config.toml
n_layer = 9
n_kv_head = 2
positions = "rope"
init_std_o = 0.0519
decay_fraction = 1.0
Each number is 128 + 24 x the weight over its row's rms, rounded and kept within 0 to 255. Layers, rows and columns count from 0. Numbers have three digits each. The size before them is the row's rms in percent of the matrix's.

# layer 2 attention key, 128x128, rms 0.298, rows 97-127, columns 0-127
102:090106166126148158106113110118115148120118124170179112133155094096133109157142138139111111129109171122095150140154133136100144159126143087133125089140124153093126128122114140097090137140112149115131152071109127084159114115095101127151088155114101126174128124142120092138090148164110159154170136124140190130155095091102136110134150155154128106161152115166105132112135108136094110154116
116:169132121087129140123104118140088198135090147158120124111144123126108135158097148145182097148108079133152118103111163158140196169088101138109100079158127117091121172180127160126130133127115119101152100125092128149149145117179127132111118116156172118134123118100113100118126120120123123128092090120109131140119129166108130144106128114096132099153151134137124134111149141151131145101124
102:148153153126126140104131127126093115124138131143115142117173147153129126160131081140156170125160138106105158102144127107135123083125158175133094106078139112120137137168142140141119112136109095109138105123109124109166141139125144135112097151120128178107087101092119168122140158164088079113116113150111158130093116140166114174105162158095126152071096116103144110112147146158155116137164
101:134126106121159113156120114115153115147085117151128134119115146107092131114122089169123146109155102114140151144140154130135127116098153081166173096175091144124130115111116120112129085129165156137098161061166112129171122162155132140098103127141130135110118113163124143132142126117088115137133089147115123122128146108111074107162093128096084140108125071142110115108147125120145154189131
096:085076121113116149116132173098137121094170106110116128112099075102133152106109094116099156123116146151157148134151093078136120143107144115175136135138135143103112132104149106137167140147184117128134128131133113167115132133104087115143158156154163089125156118130156117146117095124129150116123143130144104099167089115132171103121125093130141155208131152112131128121090141130131130127089
092:150125123112112105145132112112152119116130083158145071108140116115128144118151188130120081126098125143146177124107167136112108132156138101146146120120156136134096162070091101120130126123124141096115132137135161161124150125166129127159126105099096143170188112130126101125181130152121157114160144113129112121151125131136111099140154176106108188126141127175141159144109119108150115155165
095:098127112134078101082105151130148178157128113133141124116155069165149166095146078119118114105120151127107106124132120126105141074149143150167112072123131130139148126142131173146122106146155108133139162136132111132157137115143146146088168086164141096073107099128122155137138108075140094117126122128139124125101119115138069145099156149136123134126174137142144148113128140142142133097127
107:104134093144137109079113133063141109188106107092114101078120116098132163150091167161158128141141152165120140178136170137080140124101168158140115142131108141099106133138153116152128140156138145119096120114115083137123114133145116124156134162148127126163109185136124181107133120153135130119147079147115168136157123130113132131122134138151129129165132087141136135100105126115131103123099
105:114146162136140139091111124130107123159136153116068151112125173169129158134126130120119128134087158146100128112144132107120112070146130127139144120144140124133153149142130126106131141170158116109142181157127167092169160141129147119109146115151084117109146157128171135122179148155145158125113139110152125114174096129175110090142139143163134135105132102082156173090086106115115134093117
114:136161124149129120125165118109112112141144115134102104124139133116133088155166158155140104082121114138147144092122109156108123130190088134130140113088135140102168108185135151123103143156107125117137171154142139090134141149100081129125124093138137102107119112137107114081150122121106112193136140140141125145154089097156139137121125161082120113134107130117121182112109112093145184091158
098:154105081115127130118106158097104097092128169117102127144130109128134097152131121173079131108141090144148144175084105156147100149123131141121120192126116151146148118169150094125098105113133090134126157120125101127089138161131148147120150138146135109124078172140144156102160140113130154122107099111172165154137157115146102154152186114128137104105130105147138149162142133137086139135122
105:117130097129118111163161123123105084128115176113128144109158150102126145130116123128132124105129084141121119137158094130179146148151086158101158154115103121162165119147150152132080131174113116115139155129043105106170124115143149125148155123171174111115122077131121122133137161109130104166089122132126158143088109128132086121108129136136089139151126125117125161093165146149122116144117
112:137106101112111128135146146122159145120128104104114138093143122157168142122143148170100127174163084133126200131159148096130159125124133137100091087127089104127127110118144118118142129121126087128119142108163117129149126149115157130109129092138179107163135088129122132129100157139085108140125115139114131081138202059142123153158119105148122113159135139114088116115109088111117125133104
101:115139105127154114096157112127101132106111165100123104098142085095119123101124108143104132105144136151109133141143099119099130129142081121117099108150112123135143106150161148148119090206159163137182090136137128146121109105157134134153113084117096178102086114132135105095148136127143115093080162145069160169152105137129119158104098121126141120082098114110130124133146115140148143123115
101:097093091092122151107103096091118140142129123149146123121141136123100104149110112142155133163128122136111122113115168110124116136162143162093152121110129112142138115115135129142177085140159113153124122125134132128082115091113130117124094109124179152126198133092126142131102120140078103142129125051192125107162130140116140138187123129154109154103107134101123125137112140108120127102070
094:109114114138133077120101170097178119137129167125105126125132163149131129105088109109148150100116153136139105160103150116085137096151122123128138148111107097137158131165159167120163149114158156097108116154146160147151121128168131164077167120132139132091092173086129127113137121132146140142102129114160088149110157087138103134114139129096107128093159109102152154117126093109142154084124
099:138082089137157117119085077125094129105127135152087164097131101130152144127127176140141122103136152132138078105140133167078166174116117148093122131167145156103104141110108143089148109181145120106097130122120139110150127117149113125092134136086119108177133104126124123145123124155150153142135108134158171130101106127132165109127169120150072121136126127138121082123122131134094134171132
103:167099138103176105056104092115123129114140159132150128121120148153085117090116183087137155111152101136142149149123166135139117112142124132141120160077098140132107125135120139139115088154140160121103145159097117177137107157126101144140151155067121126138138144102109144112159112082127105151147121101121138136125123135136184136102063136115119118126133111116130123126149073138150144142123
104:129170119141114141137147175151139136132070110122129091120153142166109123144148153164105151121141128139120158114088122149170166139111128155123078137123119111109147125103117147138121130136119176162142159126130162173114170112142118131113141099136122102164148140141117120163114079157126147107113150127129126139100161124105112129130144138067152187116149149123153165129175152123134157114197
104:132170137097158125127118149105129077164165140195169148067130105121110125153127111150113155167109135116123103122132113161146139160132105172138123133095094120095130088125162136088106110097124111152167108141085156116107119083089125145102098156125110163135103121112138104108125121118143128110150140123108128137184145166137106126105163128139098112083089117153136140113124112145132116127149
109:150111111112130123127124176127117136127131188089134122128121149127108168070117123112146167103084135075085181091097080114138132150116149127132086121130129133145140106135124123120128097117133129095138141139121124124153134121115137080130147179128131124142123100115097124125145139181104122154121134113121097128160138093115079127070090095147148143145151123086146160174127144117097135163138
099:107176089125141163136128122114089140100101145118174147167138175128132146132159108145132106108146138110172116139126146101141104169152149124174134125114166130084125171111137104122164117163121118100160104131116080111154139117156175123138136160129150124100143095118122165146142121158160147140114133176095156102077157122101164132136075110138127146125123135126115108157131107109134159101149
112:095121168142130127144119109148147162123141136136156153137123102094126082124124143123111153093144106147092093106133152144102121177148135115080105120119119145137114164116136120104138169113089101129188125105163144091196117091111134143115097114118082113141161113067141150132103087171143109113111164161127128155155104118117097139124102130126100123100122147104107134120095152155121147111130
097:095133133115081141143138119113179135144115134140106132124127094136169140186128136113130148111135115155116169143090143159155162099115120120146224157091144096100114162142155090143113096089150096171114131125119129138097167175149124149143125146120140160162129148127088131161117136113139102165118119162140102121141140135124129106115119142095167118142100101129120120122146169139141137116109
096:158068130147134129129126131173121151152131153145142143189130137064120127128108125107126127123112156124128128104153133118150126144110093112147111095119144115084162153132155129099130095090081103115118128157161110171142144098122117131098086106112142115133147163156099114162116118130137137153143111132131129135133170151148114136151146122098154193114067106146165151168109131132083120166124
105:112134160125153130104142150125086123149118146134125137171102133143127114161117138143135128132131106138140098124131155108113144124109166136134122116108111117176030184122067157141133132140103159156137104121104078114092097108134089109136136111157120120072139144102093128132140134131113133129202119092118123097121098118110141176119129134098158118127091144134155104154135142134116116124152
101:127121148128133101097158145075176133116104148137145120142165099153111151144165129136072160089146138106146103127099115109127155141134128082135155141106113141108120118146139144140132062102113098120145119149107120088151139094130143126092136149128108141193134134130174130192104106151104122133129115113136122089103116102127155137151095139126103151101097102083115101105112165104138105146149
120:088123118146108122104117141135108119107105139107123174121114123137167107158090105148143094130130120168127086148126115107145144123152126150096130138091131134123121131185125151114147121122123115118114135122100090097085157118087088148135130099132098116117126139079077169089105106153160128143069110059130148071143165143105106116123128153154158130099106145109115112101128135165139135114142
115:145153150098102126070143137181139150119156101123155132151087106101142115135121163155135086132098111174146103118142120156093128137151093100161127107139105113159159117132120165110108133103098088133125112143115142143158153125122138133104113119109126120138133114075168132154149111107154120138114152162084088129144106125136150154100119139145130153099088145086077121144120191121148130153098
101:173167114102089164077148110155131112161128122125103104114123165118113188130121093152155150132156119154107143156105114118127124125157150110127112100140119065123109154148138109162165079148095145120118110117159085117115134148098127129096112075119130094092122118114157151125122076106133137142106132116129146123114099086150109097131153169115113117162152136102136108134111160104103133099125
110:135139144131105108085163111160110171155157140096121137181141144128113110157145170101141095102158134124125132121140122155135150129180127144116122109154128133106122125115137121153098080144105120132109102126148189144127148116107152120141120095132159119150143131121183114147114166103133111115096132132108099115139123185128113095153090169155099112144116075129138088078133150132139091159170
# layer 2 attention query, 128x128, rms 0.317, rows 98-127, columns 0-127
085:118172108135082099128106110122144132159102143140140138103147152164143133127104116135130156104115157092170169115106079137100143104121137139127120154179150121143180168123169139104150141073138125189109135142158136131104150178117118090107139146127125142111166164160152099125145114087173127122126110097105113154146092119137165138111133116104115140135143103133115138154136129152117129093171
093:084102094126163111119095136157105111104164121144105157111074118069123167134157086164129120149111120096125079139149153161131122140093073093099135103124127148135105130152120104118139151138140147133131114124101133114129127143152156148128113161136108092146134102134157166059092126129113100116150133153146135153123171144111103095161079124126154128153120126126158104113131135124083107121113
098:117077115161093120112130147101135102119150125088112155150092136157132158160126068119120141105102141138137132127139088132099164105086143180134128112131106085128112167145093126148159154170098108136159138164111139099111123147146102091095124114120102137107125111099185149102143115120125096116140139108099082145142114140108106102138126124144142121122140117160136095106128159188141167142107
086:161153166161116154177142110172122108117123140152138139132176102152149119130122155121120083106115176137135110153118140174126130158142156158121136180151127113129141132125133160140094104155118127127125115157116121127162129134147123118116057110123161119159125164126112144134175113091163131128102134095125101127138144130127124140121151157192123145079150069110120159116165123147154107087127
087:103109136140121133135110168127132125117142120128089152155107159137117138122153127102151154146097098133146103123112140126114119134106174134149094154110147120106087161097155130120168109108138116137118116135132148163163144107110119131156136099137059125149117093146126162107106095135070155136177123096140124057144156129109136089139155133106136144129137104097162112149131131100129187076086
110:114147145145159114110114129128079142131104148132117165147136122094126121121165115118099106122143095135127118109157176145129119097112153168138128127142112095132101134189145112143133129120119119117113128122122115108114140115110167132156108113118132113120111131121117118133142088184109093180131116098137181135116128162059125173138150161153129133156124205156176168131111118163116172149142
099:142102123153156112115100109090108128099102179138097114167095131119135106134108167107097135136142122080148109130150102149131123130141119126107140079166160163128113103076099122137150117107128143143127137145119137087123170146119157148103130096119129140139147072153122131164178080099173135157087127126162138097127152142152098078134149126121088129140080141161130114151139139140146139115135
101:133145129154119169163142127125183142074146095123126115160145136120153135168113068086078094110136124088144113123113164139154114165126146133094157142103117165104141117126102164106125114106112097126137139095147104129123138105105145149138113127126154110107123110172152125123097132109094146134160119118157174159116112166071137171125095112088103102110173154120153111132137115144136124121137
094:099122093132111163127145116138126122135150109091135114098075136108113188196115089156168140108085118177137126090139135096121140104121133147135125172105102139137113123124138102140171104150147099118148122131142153136122155137131085158120101073101108107121116149123134145132085145111162100080145134138113143112089111157139119120122126112134133164138142107163107128112129150108098060127131
097:155153099120133094108101128153101088168094119144118146091107184107087118115117124191142127122123127118104081107113103117100136150137137184152135141114099129109156153132095138141113142110158157152141150109139129136102124142140154123085116144127142170118121099108115112159101118100173106134111099104105136091134107150142120119130086177105109077143120105143149100130095099139157147093147
100:092104139148169164110132131125108136151125116117147133141115071159090134149146144176152146086128129090127120147162128125082126119121154132120109121143139116147100077191132109092127188159156149178137113154151134130097151157148140121114174120126110103166134129156100151127144088131108156123105114150123116156116133139126097121128114172092182120143106123143143120120078130120117100124149
116:074122157161148130146103101124136148123111142140165135129119104142077148106102108142145168157112155100130137138112143108116142155095122144124189165113163128105103189139102101119131155187190110116145143130131153146119138156079105097169148114088134123125124161173127089113147111097144139124130132113148120156093156116154171109161124139138143151139110130133129117128129137113095133153107
112:107110116127160100130119164136160138156156079106090156133116136159102110124113080115137114120112098111147113102134128155078099120136100142139151135118136154110164184128137087150151111166123147141115120097128104139092165139176142132098115130122105086143111119147129137124097100101138141179089128171115119097095108116086154103163116095151103107163145120161121093145096122094142145113133
110:079139182138138157099111141128147196136154151136138143164122138120145136143171130067106087171137127126145098122142129133140144106111130104155181127131108130138133145110118132140139127151144101140085119115116164141145181161133114123144142146117186148155118143111118096129118141100117080103146118166121116120110150119115123133158092161177133178120118127144093095098173121143125106114122
092:074129145124140146135143088129136146155152091108132151157149119112104138102171099136106092143156136115100151125106147119104099112127139148096099124115097112137109160146130060111099175147113124103112131102158093143123099142127161118121130126106118110113182095194134183113128150153147151139116104122139185123086144153111128114134113120140103093147131113137117090127133109082162110147134
102:115130136108160134132128178117110132194080137132170086151086143087112101139149126149143140090084145120111158145156137108131096128151118095110142123153135135147131138070173130120115094142086100150135111127133123111120110106119165134087102158188149109107132138164110141158178111113110148128129137138075141135147104110085134122117095141131144138128101171146127148121138133104125142094114
108:151138124133142128115106179128123095134140150136115113156179108107108127182152115135122113144167128166121102140105088117147121170180144143066108141137121122134131144125091116120166135103102140142132127162138130119139143147147129143122101084181120133086109099112181155139109160141136093105127095148087149130129084131121147146144121125133138122125074118172097126176105127171159132123152
106:156121120128142122112157131102141110128132122109145160112115106142110091123143054114110114113074081157113120152107106175139116126138122135110137141155140198133147109168104138107140109110090104108076114155103093143117085124109146121130145136105132120127139095152136134194142126147143147091159118135124124152153149147157102145143135170121083150139107135092118115120133156082111180135124
117:116138107151085121110175135149155121106150124157117133113106129141139116123128155151148114153154154115156134138161095118150126123131138121156093151153168153147122161083156165173148114127144146151128108132131153106117111159127102152159166132103153184147138119057120125192128140127106120153181130145133084166139119084124111113110116151113170137132111132103075113111112101124106103120122
108:162125148149142135120157114157152126132150109128134098124168116135110116121075160166117128145118126135095095161130153134181102116128166140105061119127130134102151190122091135176138153154132138178153128124132104156117091160125097125104142146130140120127123109133126118123150107141123151119153098131111150139108086144151114181154155110091117136047129118113109111124162104115108142143154
114:128125143109100138115103098096153109154165113147148072125098125115103102134136095111192140094155129136098108162161137127080146100100108153125085131120126163133149102126114155139111159093144105129179150121134132113144114140142122126093136132171112113173140121141120109100127137119129151110147115140144111140092099145139140120112165155111185172137176151146128173142173162142102156125119
108:135113102104129106101132114077108106087128126158131109111146131129127114120144108132098088086079113071129135109114133122124132130141173093119135108123138104120143119107120150160108116153123152111098078147122098145092159153102089146099125188137153112138113144161108184123137150110116081120095117120145144173119138133097101121136081123153138136158177145142140126106095125086128135115080
109:114114100127105127155108119122107126135124160127106172114139129086104156105180167087108106125139146117147105129084140122110140150164123140155104123132104146115118118119124116133095151149129135113113131126121114154077102097147112136113134112170155117120124135144139106134122124143096082192093113100161157161150120141135066127124147109156048133171115143110177147158131142161145168133117
109:129096087089152125131158157118114117122131150083123083116086092146130133145138177100149149116106144147140135138147148142096136132128189148149123123105091135124119214167129127130125120099118102135146100103132145148140111157120153115098096110145127141108158134138154173109150164141135124157179110126127138079128137162125109137116121146113134102112138138097096149121145110088128100128066
108:168149087134080160132101122149100078111138135134097126136122127111137116096087096106148111135123107170107159131169065139158134145123132131129141105186131102112162117121116118110146092096093089107088118143104117120150112144119111151157138140135115159119075152128145119115157111151100151088067122114144137103115099155117103114151130111146149141130124108146099152150135170155128114107091
112:130139082144096147109107088100125164103144109179147124111099136126138131129147118093123131117137096118118107119120167117101093111126109134122112147151098150083102145138123100169116142114127121136173126099149130111138097125157106106141156168159109133075144136160111146098202105110123158149117163106156130107157135091154122147169143166113119084120159131169137099123135163130138119163156
116:117110156139166126153151112090150118179145078179119131146120140119107132100118166130079105132113096192166148131139116139116157115143121107132113179192151076135093133098109155105107144138165097116116118138148158144131103103180136111086116143104105153097129091083092144100140125111137141120118123112129142107127142094132122143106139127145147147140115122145127140109110157145114151144099
107:157145089145114112133149130116169108134127078147101138102139128150144141138108155107134115096161177092088142096113118156172135135131161164119090127136121139137114179155109107140128111112127176140177113142131102100110136102131129078129066146088154108097117134133095113140088116112101110144139126135106144157133140157124151123141133137098149098143192121133166152167121127123126104110088
116:126127172126160102100129124141136111124123158147139147134096123086177086109112113155125119139103177139105115074134116142105161097134112151149148136139075130138120130111092106152131137160189097108112149162165148164098134108175133177128123178119111116098116171121111128090138124106118137120126131154134090123109143125127170109152148085153120142147148117148141129094134096137114089113160
114:115122107121129136152097153076083140084100109148134153115138120113130146182134121131098119138130163148120098134131135107134137120115135154114144123093126181147133146134129142128131118095141135109088150149104154111158178103138110159102156128107144118084115158183105117153136092181159137168151123125158149155122118070125136148168148096107124099142179122164109110096155106151137154118136
# layer 2 attention value, 128x128, rms 0.296, rows 64-87, columns 0-127
112:114142107149125132166123089059161134111130130137122133134163129120084124164155105095126155118117160117094144104139121106128159117119141151118164104133095143110130105112197118107101135130141134155136154080096078135124116109107153124119149084136105181127137161123114118172148156151120156135121129155114115124109110143099088123114168151128096121135133116121144157133168118121061116095094
111:160132129130143107150148128149137109108101127135102126170159136123108126124145170090136127096174110134131161120095144139136106149156158161155098150098132117148118145140157167144117150134109106163101136148136146143099093143117112110132118169105116138100095109198153126130132160090125134149139142171148128111125077108079046125113129127158153135103157159095139172120140149107141148108132
105:120114115135176145087108109114116153158141146132155121151089100108129120138168091083139131106145147137134084142137071149149103138119150089133147135126091127119133153096126133153126140104196138134139094111113185111139117109143147156144139114124141177195089147170122142133121117097145109161130112126117168152116109154142093089111152133098150138129129149119165141130148114092160141122107
106:116119135124134154131155092116130112150122129070110108115160128123130138132123103170141102117085100130126107125156123123123110133105157131128098142165164084104109104185130145109145142137188144100139134116116144088150143107094111147133145155142137137133130083056093148067130148121109127075145141117149105105120124090114126078123126126088136152130155107080124131107117101142154117133085
109:131149157159135126157130141146158146137108085173096127064121159138144139147104136100140109124162106106083141130130123123128126104118098135143115146110133138142148135144093160143141133147120120164149138135164129141090138145153099110141137110134114084128121116189128109104127120127071159161098138164151174161073124144115127141145144136086110183123139106132116143102080161123127102073113
116:097088108095189138133114113128161128137111132145132126092129132091134097135156144132102132140089112085141085180132203149150086154137082160113123134145134089102151146153160132136115152130165117119150116108114125143099061120161144149131112113137149167160099121114137141096122127140101148114118108150122113110130130068098111131127123108140120130131125140115127076145113146133088155117145
106:137119168135100115171135119137122130151144119114116135138097161160146091101112153123117117099194127100151132112151096145108150095147142133103115141081091196150138096111163120116124143104104119131097086146141129153147105105155164101135159168133102111141103123131112115147119154125083131130198154086124098099116145107112105173161142121148135129094132127119145092119095151147116125136135
106:154106159100187097092124078114129130145150145133144175108102133168127151161112106126150106163103167124123133115163152117171137143155097140105132139132113156124102092177165130076130110161104122162107157114122101097096139132117129112113125111078121142128126099127121148142085130147150083159158094136133123121145142160103143116078128126141108162127100105133090135131118096149126143134163
106:112119148164080112143179153100129079133154113086118098112162138120134106141110111093105108169120162121163142165135150158128112131136113098126166138154100094119146186121080102099121172169141106124114119160112144122161160108115152099128165139139149139155114108122117099167100147124104120125148074166139147152096132134132129121108119116110109155127111152157132118138153167098098139144139
111:142128126090120141136151136175130133105136116159167149138135138112088128129088161172115131088125185114128098113188126153134095132080103111117122150149154129138144108127128109098120126113172120120121137125104104135144127146153097101104108126141148151142101106086137156143162102125150093138167104132157115133165106153144117171111182094163163109139082108127098117103103134103154117167110
104:153120125179141094116107116137162111113097152141138144105132091114145135169098085124103141120094132143171093151116107157112167133123123166111147145155095115138119117174139122127099118152146115105119127138152150131110156104129119154174118145171082121108087142187151172154125164178183117123147160121130149116129118098115141100125158133117104152139118096135098165121115163139133089124126
107:107162145161150142139094087121118130071129155123134136069158078142127141123143098063096134096120133114133123169137122131161161107124082121107172142129142143114118129121119133141127121121114107139177150129128107141111118169106122103125113150119139115115108128160133145138134131098110136113108125107091092175120145146144117097127105110079150168106142127124044183124136155134139145111133
105:150098111159137158106176138134133141159069112104132120167121127117103133144132138142093148116095138123100145090149116128140098173117173122179119127164108105095134120152095117098151157170116099155158108082116088105151113113124113127102121147094171133098120119124105125125130135072087140095155105161143126115118106101132162121102130124113104145118112170132125141098092136149135114131077
100:128136113124149114099132136158155122116156121083120144154108145209099127113094102089129101147163101129136078183137131108128124157146112171122118151122128118096105075122112114140084101119111159140127097153087163125142167104132089114119121139106127142106131132116150118152089160179080115103114121111136115142125118109153141138128152130138150118140160128147103100160092084138110089120132
108:155142094140147148110101109149127111155096121127124075146125139137149124099097128157134111084127144124103149099164138112137127137072093070131152103160090162123117155164130115148142107118144103103139140129144127121125119120133124130123152103152140127160125188163135152130100119133109167084138140152118089116113127145140190110163196150116124122142102096115110110122140101146143143193129
112:135133127157128102144128122133124084153099120131147115146112145142137198100133118080110129159189100117122140084121077155099165116116132105160137140128069145140138145134146105116117134144129100115112088118131119120132136118122128102082165147098136140152177150109143153145116157154122105100105151156145105156135112107154158113133145144166145130119173106108150164094141064094137145139118
111:112144195173168148120129129123124145095161133152107136147153100169146159124118117124119131108103140148120142141121181097072112134126103138106107128095127109115108129143186160135116144126088162121111128108154110117159127098131125148132105157132108137126113115184142148082115094141131088152121091103175173083101144164135104113137106149144096130148126127131158109124116178149108136121145
111:098133141105116128121117142138122095112134117061139163155122131099136162084128146093122127155079163127122124144113093112145128137115143127132123137102125118101214135132145151134130106129144129134178085099147137138113107106149141100091118115126134119131129145110103173106131132079095101101154158143134116093127148156130116134111183140126186144118107107106141174139166093099097093130133
106:181131127148126131144118106106111117150093095141136114104119141113130119122116150112137097170123154140141162176156131092087112104107143139092128119105155129149131147166123136152091113141111107157195144166159090146158122132112088124162123120125105138069082135121122170095132125119147106139121126145095136077148089152161129074119143141114114135158101128137165131126121148069131142126143
104:124160138134140146139129118139124154117143121118110144191116130162152136147113104133089111140145119101084126114089095185124137142112146148135119170154119140127120179151104098115163125138098122134164120158155164118140135120115122102094131129116091108107157106114122133172125126171125145130093110104133081147065186120118152148137136131146105105183099147131115078110175126141143157128105
100:099105109160123117137132135107152087128156131155104099132181110112117151150128122158190151141093121122115143155159098110113091166128106143150124079104132109136144089126114094158124125131118129182152134129151111095122160158105115106136155148150145130159096091156113165158118148077152126149118124125122077120153189088124125143114152098127166139108120116163105145119140119130160149126157
114:162121142134138127109086082147108119130166132111124196121150177143149133091095091125147070162135082116109130152172102103144130122119128151099114111135124108128097095157143172121151164174123129106162119140133149094115118138134146147155092096124095171111128159135156112125135155111082151141131131118125145096104140115126151117151088086139118155182145132135120133129123132135127093151153
114:117155088153133131181148105134098121100115114087092160152131101112135131165121099149106153153125099133103168098167108117141109115116105130128140103125169127125151157084132141113128146207154164155108132141143157126089139132094147151151135110147113142097137113159119111109120102138160153107141126152101094138132143069139118109157170117117117114123118103168133133083132116103148172098116
108:115121134114117161115143077095121166116155144191151156130156124117091113158121160132136131129104119101131120118148146145126113182170135089149143140073075143093123108166121156120134139111131130087116083139128153109131148113120127157118130094126128094096098120103143099130116106105147156173147094149110118131154109142176129150107127140166100107143158109122098143178102096150122151146114
# layer 2 attention output (transposed), 128x128, rms 0.266, rows 64-87, columns 0-127
109:101132105124131149114113141132091139147087075119125139154161116130131113126123133166118098133139107091123170130139089096126112143060063149117125106097128134166077113180097100130143177135142118122139139121068104097125123156142132144129112131150103126096138082092137115145100124128161137087166152163124140136127142170150094128140099119104174132121121102122112122132122110118133117119100
106:135102107167116129110100109115138135115094148127166141103117159110062107142095107142135129111101078143134114165183163177131105122111119134146163145103139100139096089130136116117133112132116115124093143116156151076161148156127136159144170125071109127126137152133101113168108131121149143166134125109161115118103103095114154126111130097111123127109136119144120136121153154156195082132144
108:146129066082148116107146140143118126101110117099117118131112085135126090108131121155104092085104156114113133123130143105166157140107136093132101166119123143131155117091101116125106114150118154137147131125089164102151083114081111164133051115111145131075124128095090123111129098121131078114123084105112142128128082099094134122138101117115163107100127119138135119151137154125156101123118
101:135122164142113118140121181140145141144104114077139163137128117120105119127115159088104165144157145107094065142101139099165086130159146106123151090084127162143139180090113158147148142098159126108135111109087135131130134134100122087157120127166111102115133102129143127131123116113113109148126164115155115152093166090124094110131111102130086142140149121109136089136126122109080088100143
104:142110108116109124120132115118112054155123143127114108139162165082089178118107136132191121128119154127087152124153153139103132124115128114124124174124137082156140107119129122117141120085150147128106145136101103111125139143151160130101114091143173143189137160116123161134158065181109165158136146125146123134130162125081136166137097097149131115128146116123139101124103110112121111121116
113:123161121135098143134103093142159130154113129101124142140096077116155081135124111115118142134103132124134153145166098142119121186147113178074132132149118143103111128100117095133136128101058139126161160109111078106133090107133175100090128154121136078110169092148129134094146113157131122174124153117113108139119142105109135159113137098106091076134152115119138133130144138133135148140136
107:111106158154185106149112127131159114142139096143122113107049129081113122104110078166133128111120123132098129120117144144107097124090120138090107158189111083160136113140148149154109118138139099147128099147142138095169106127149158138118142113120123157177100175091147127125094135103154156118150136123097132133123107130124130110118158134137150170153145120114153159115139104106093120148162
105:108106116137135115117161138072075130150099094106107146115155106135113117127151129139078146125129144114153141127166157125119091104122157161131167135111181116162120105139138064207103114113145157164117159112164153129142109125111098152134141151163130146119123109095161120090128170144109135134104155134134124138141178115131131130154138121125119119127083108100161100140095136121112151097120
104:138122132149143090156098115135120097152146142136128110091151105076150145139128116111114113138094100166153150068107115117131130116172129124137072118130089132145142107124124128125145157129118137099164131107130123070114132102142123108125102164118097117134153092146147107106085151110111145142129118090145146065147110116124132138172155081115116126098136125109145143196128073149106092115130
111:153132129132114141157129088126161160123120106079097167154123132160149113154148085134121102160132182164121108137125144176106139092116159138136126144156150097133120155141124138115111111149114148125065104131103133145118114161156157136092099167128116143111081124160184176129109144119144118131113121125134145146139160120155118120166126093154104142173135131071155122137125124123127112120070
104:154115142140134126112088109112160093131117121136091132130158125134132088140085087104185095092115111103108119148137111100140204110138155084168155122122149141125109137124123094141127151136101106150153102112114103129131174108103111161135149123149111125158118160114154134079104139138172140105156130114115096176102154129125103164120095114149125109142138112143141135180149133160082135114142
096:143150117142145148144074136129151084098168142120082111104145102143153104106082105146111125069143089104119089127166162114100107125108118086126111136097149115093117134148148138165100109100114141136113120116095095148115126135111134186103124145137124116145144119140099102113156095148072155161172165108144154150154132125173096125121118107122152102129120124122108099108131106139166117123135
108:147121103107147134178085147091089117134108150101157185154159109136142167151125157151135134126134139145121102159136094123135166150148124101105179119107090148112120102109135163133144162095179167090109113112130149076109129149126136106124082112124083103132111103112110128118101124131132134163103118103165154148121142067165142135117106119127105157133116098112126096149128140156139113144121
101:121094125131131109164171132141130116138157166107100157115110155160148142085104101115118154113135140085109107104110173119068130127113170164128152142123106100125101104127155148138116141114116101126203144155119135119135151117143112112093130100153120126146142127134134116118151149099118124129089118118139064146088149141138122116142102143077142129142126167149164186148170119131149139088155
110:149126129100101133161165145139175159129138163160112101155107129156134087119138134108112096106128097166162161149106114097117125161160140153150129128131146122142148116119116177165179128094122124139094096105116158153116111115117141138123085126149153113145123123084165130128083123172097120110164133159137107179134080143137105151125071168129108149145135132080126136125103119122137137158135
101:152106135098146135138121130158116112140128121141116143119124118094127100126138151154129118124112107139140106098134178103149127117161151143185153144094133111149080125139134141141142157099133128131156080101153131094133113110127105137100125121091094145108096084092201142174114134100141094112105116151120162075127112149127115135109079155125106193144127139150134108087108141143129151135179
108:138151152116108101113110162091117102148147127140131124080111125158119123122095091111148163167112163098149133100115095142133126092137151137131084140133182159174105152157098143164168119118131137119131155187110149148162146125116168151133188092103122103104152140126105130165139130131137145129156150125140142116081144106121136138173138119136134117144109080094147119160109162127107161116132
116:120125066119146134136101124159161111111108159128095156136141108093117099145124115149132129117114153100124121105130098143145091097163103115073119081120153147120120120123084161136139139106139142136095143132117151082146123132164122177151121129141117115155122071147107131100159112138115062069118163145120118175150129116113129084151154090135113178164119149129125159111127136115138137150125
103:139121141100103162113093108128101137113178152156114134132141155110065102115135128117182111186126110094109150104121135125137128116114139129101093106125109145130155123107141116150151123131130105141142112133134158138079084111107126159175150167127111133111157126176166140102125130151112158154171091109133161173120179077121128146163104092146129158099121129127126142124113133153127143133176
101:126166151149215129127115130133127108146127147119122066112170119142140126144145120115132169137151141122075098142122129119112081132163140176158163148127111130120085129157112137094155170113156152144129144145124150119132150104098095143117122129138150106172123115088123124137119128119106118107116105108092147140130105134093146150108111168080123118113145135127120098167103083138140141190105
098:138108137126120121130148133158124081091086120112142140160104115158145144143123147159087134138158136154118142144111172168186143108171099121104141105145154112106160106163092145140144113092133079158134143140145117131050123113136129166159115125116113140121143119115147152121145128117133168163138150112146099129102095140164152154111148107140112100111129150140099145163156115146172120136072
109:125127127124086140145137135103145150112145114149144132073143154088091100099147105111117171124132099097119114165137162142148113099136176157110103149095111122103175136089159134139135142117181137107121181117084125104136099090142117136106120082156131150141134093101126117115161125093144156111111153125148141180121173134103125153100102147093146115148106087131128143109109100144101132127103
108:117212107123162150122108085154149136100141153184156127155167118126113109135115146124132131127126158149091114124093133062150114131130123130132106119114119131143166158152125104162143098073142086123104160104136096121116121123096147123161117149124124132113102137136123104153095123101111121137080162139100127095136155143120102176085129123131166123108131127133119120158131148159164088164137
107:123104160138171148120171094102108153109114138112115131129135114160110075168164157126083130095147186154141088174099127178137131137136144145132105143133122116163134115104120123127087114160109144135132158173098094119134111155132171149134144135150112112136132126111118103148145103125168119161150145128167128136153101176148144138155114149134125153137084088106129159156142118146096159166132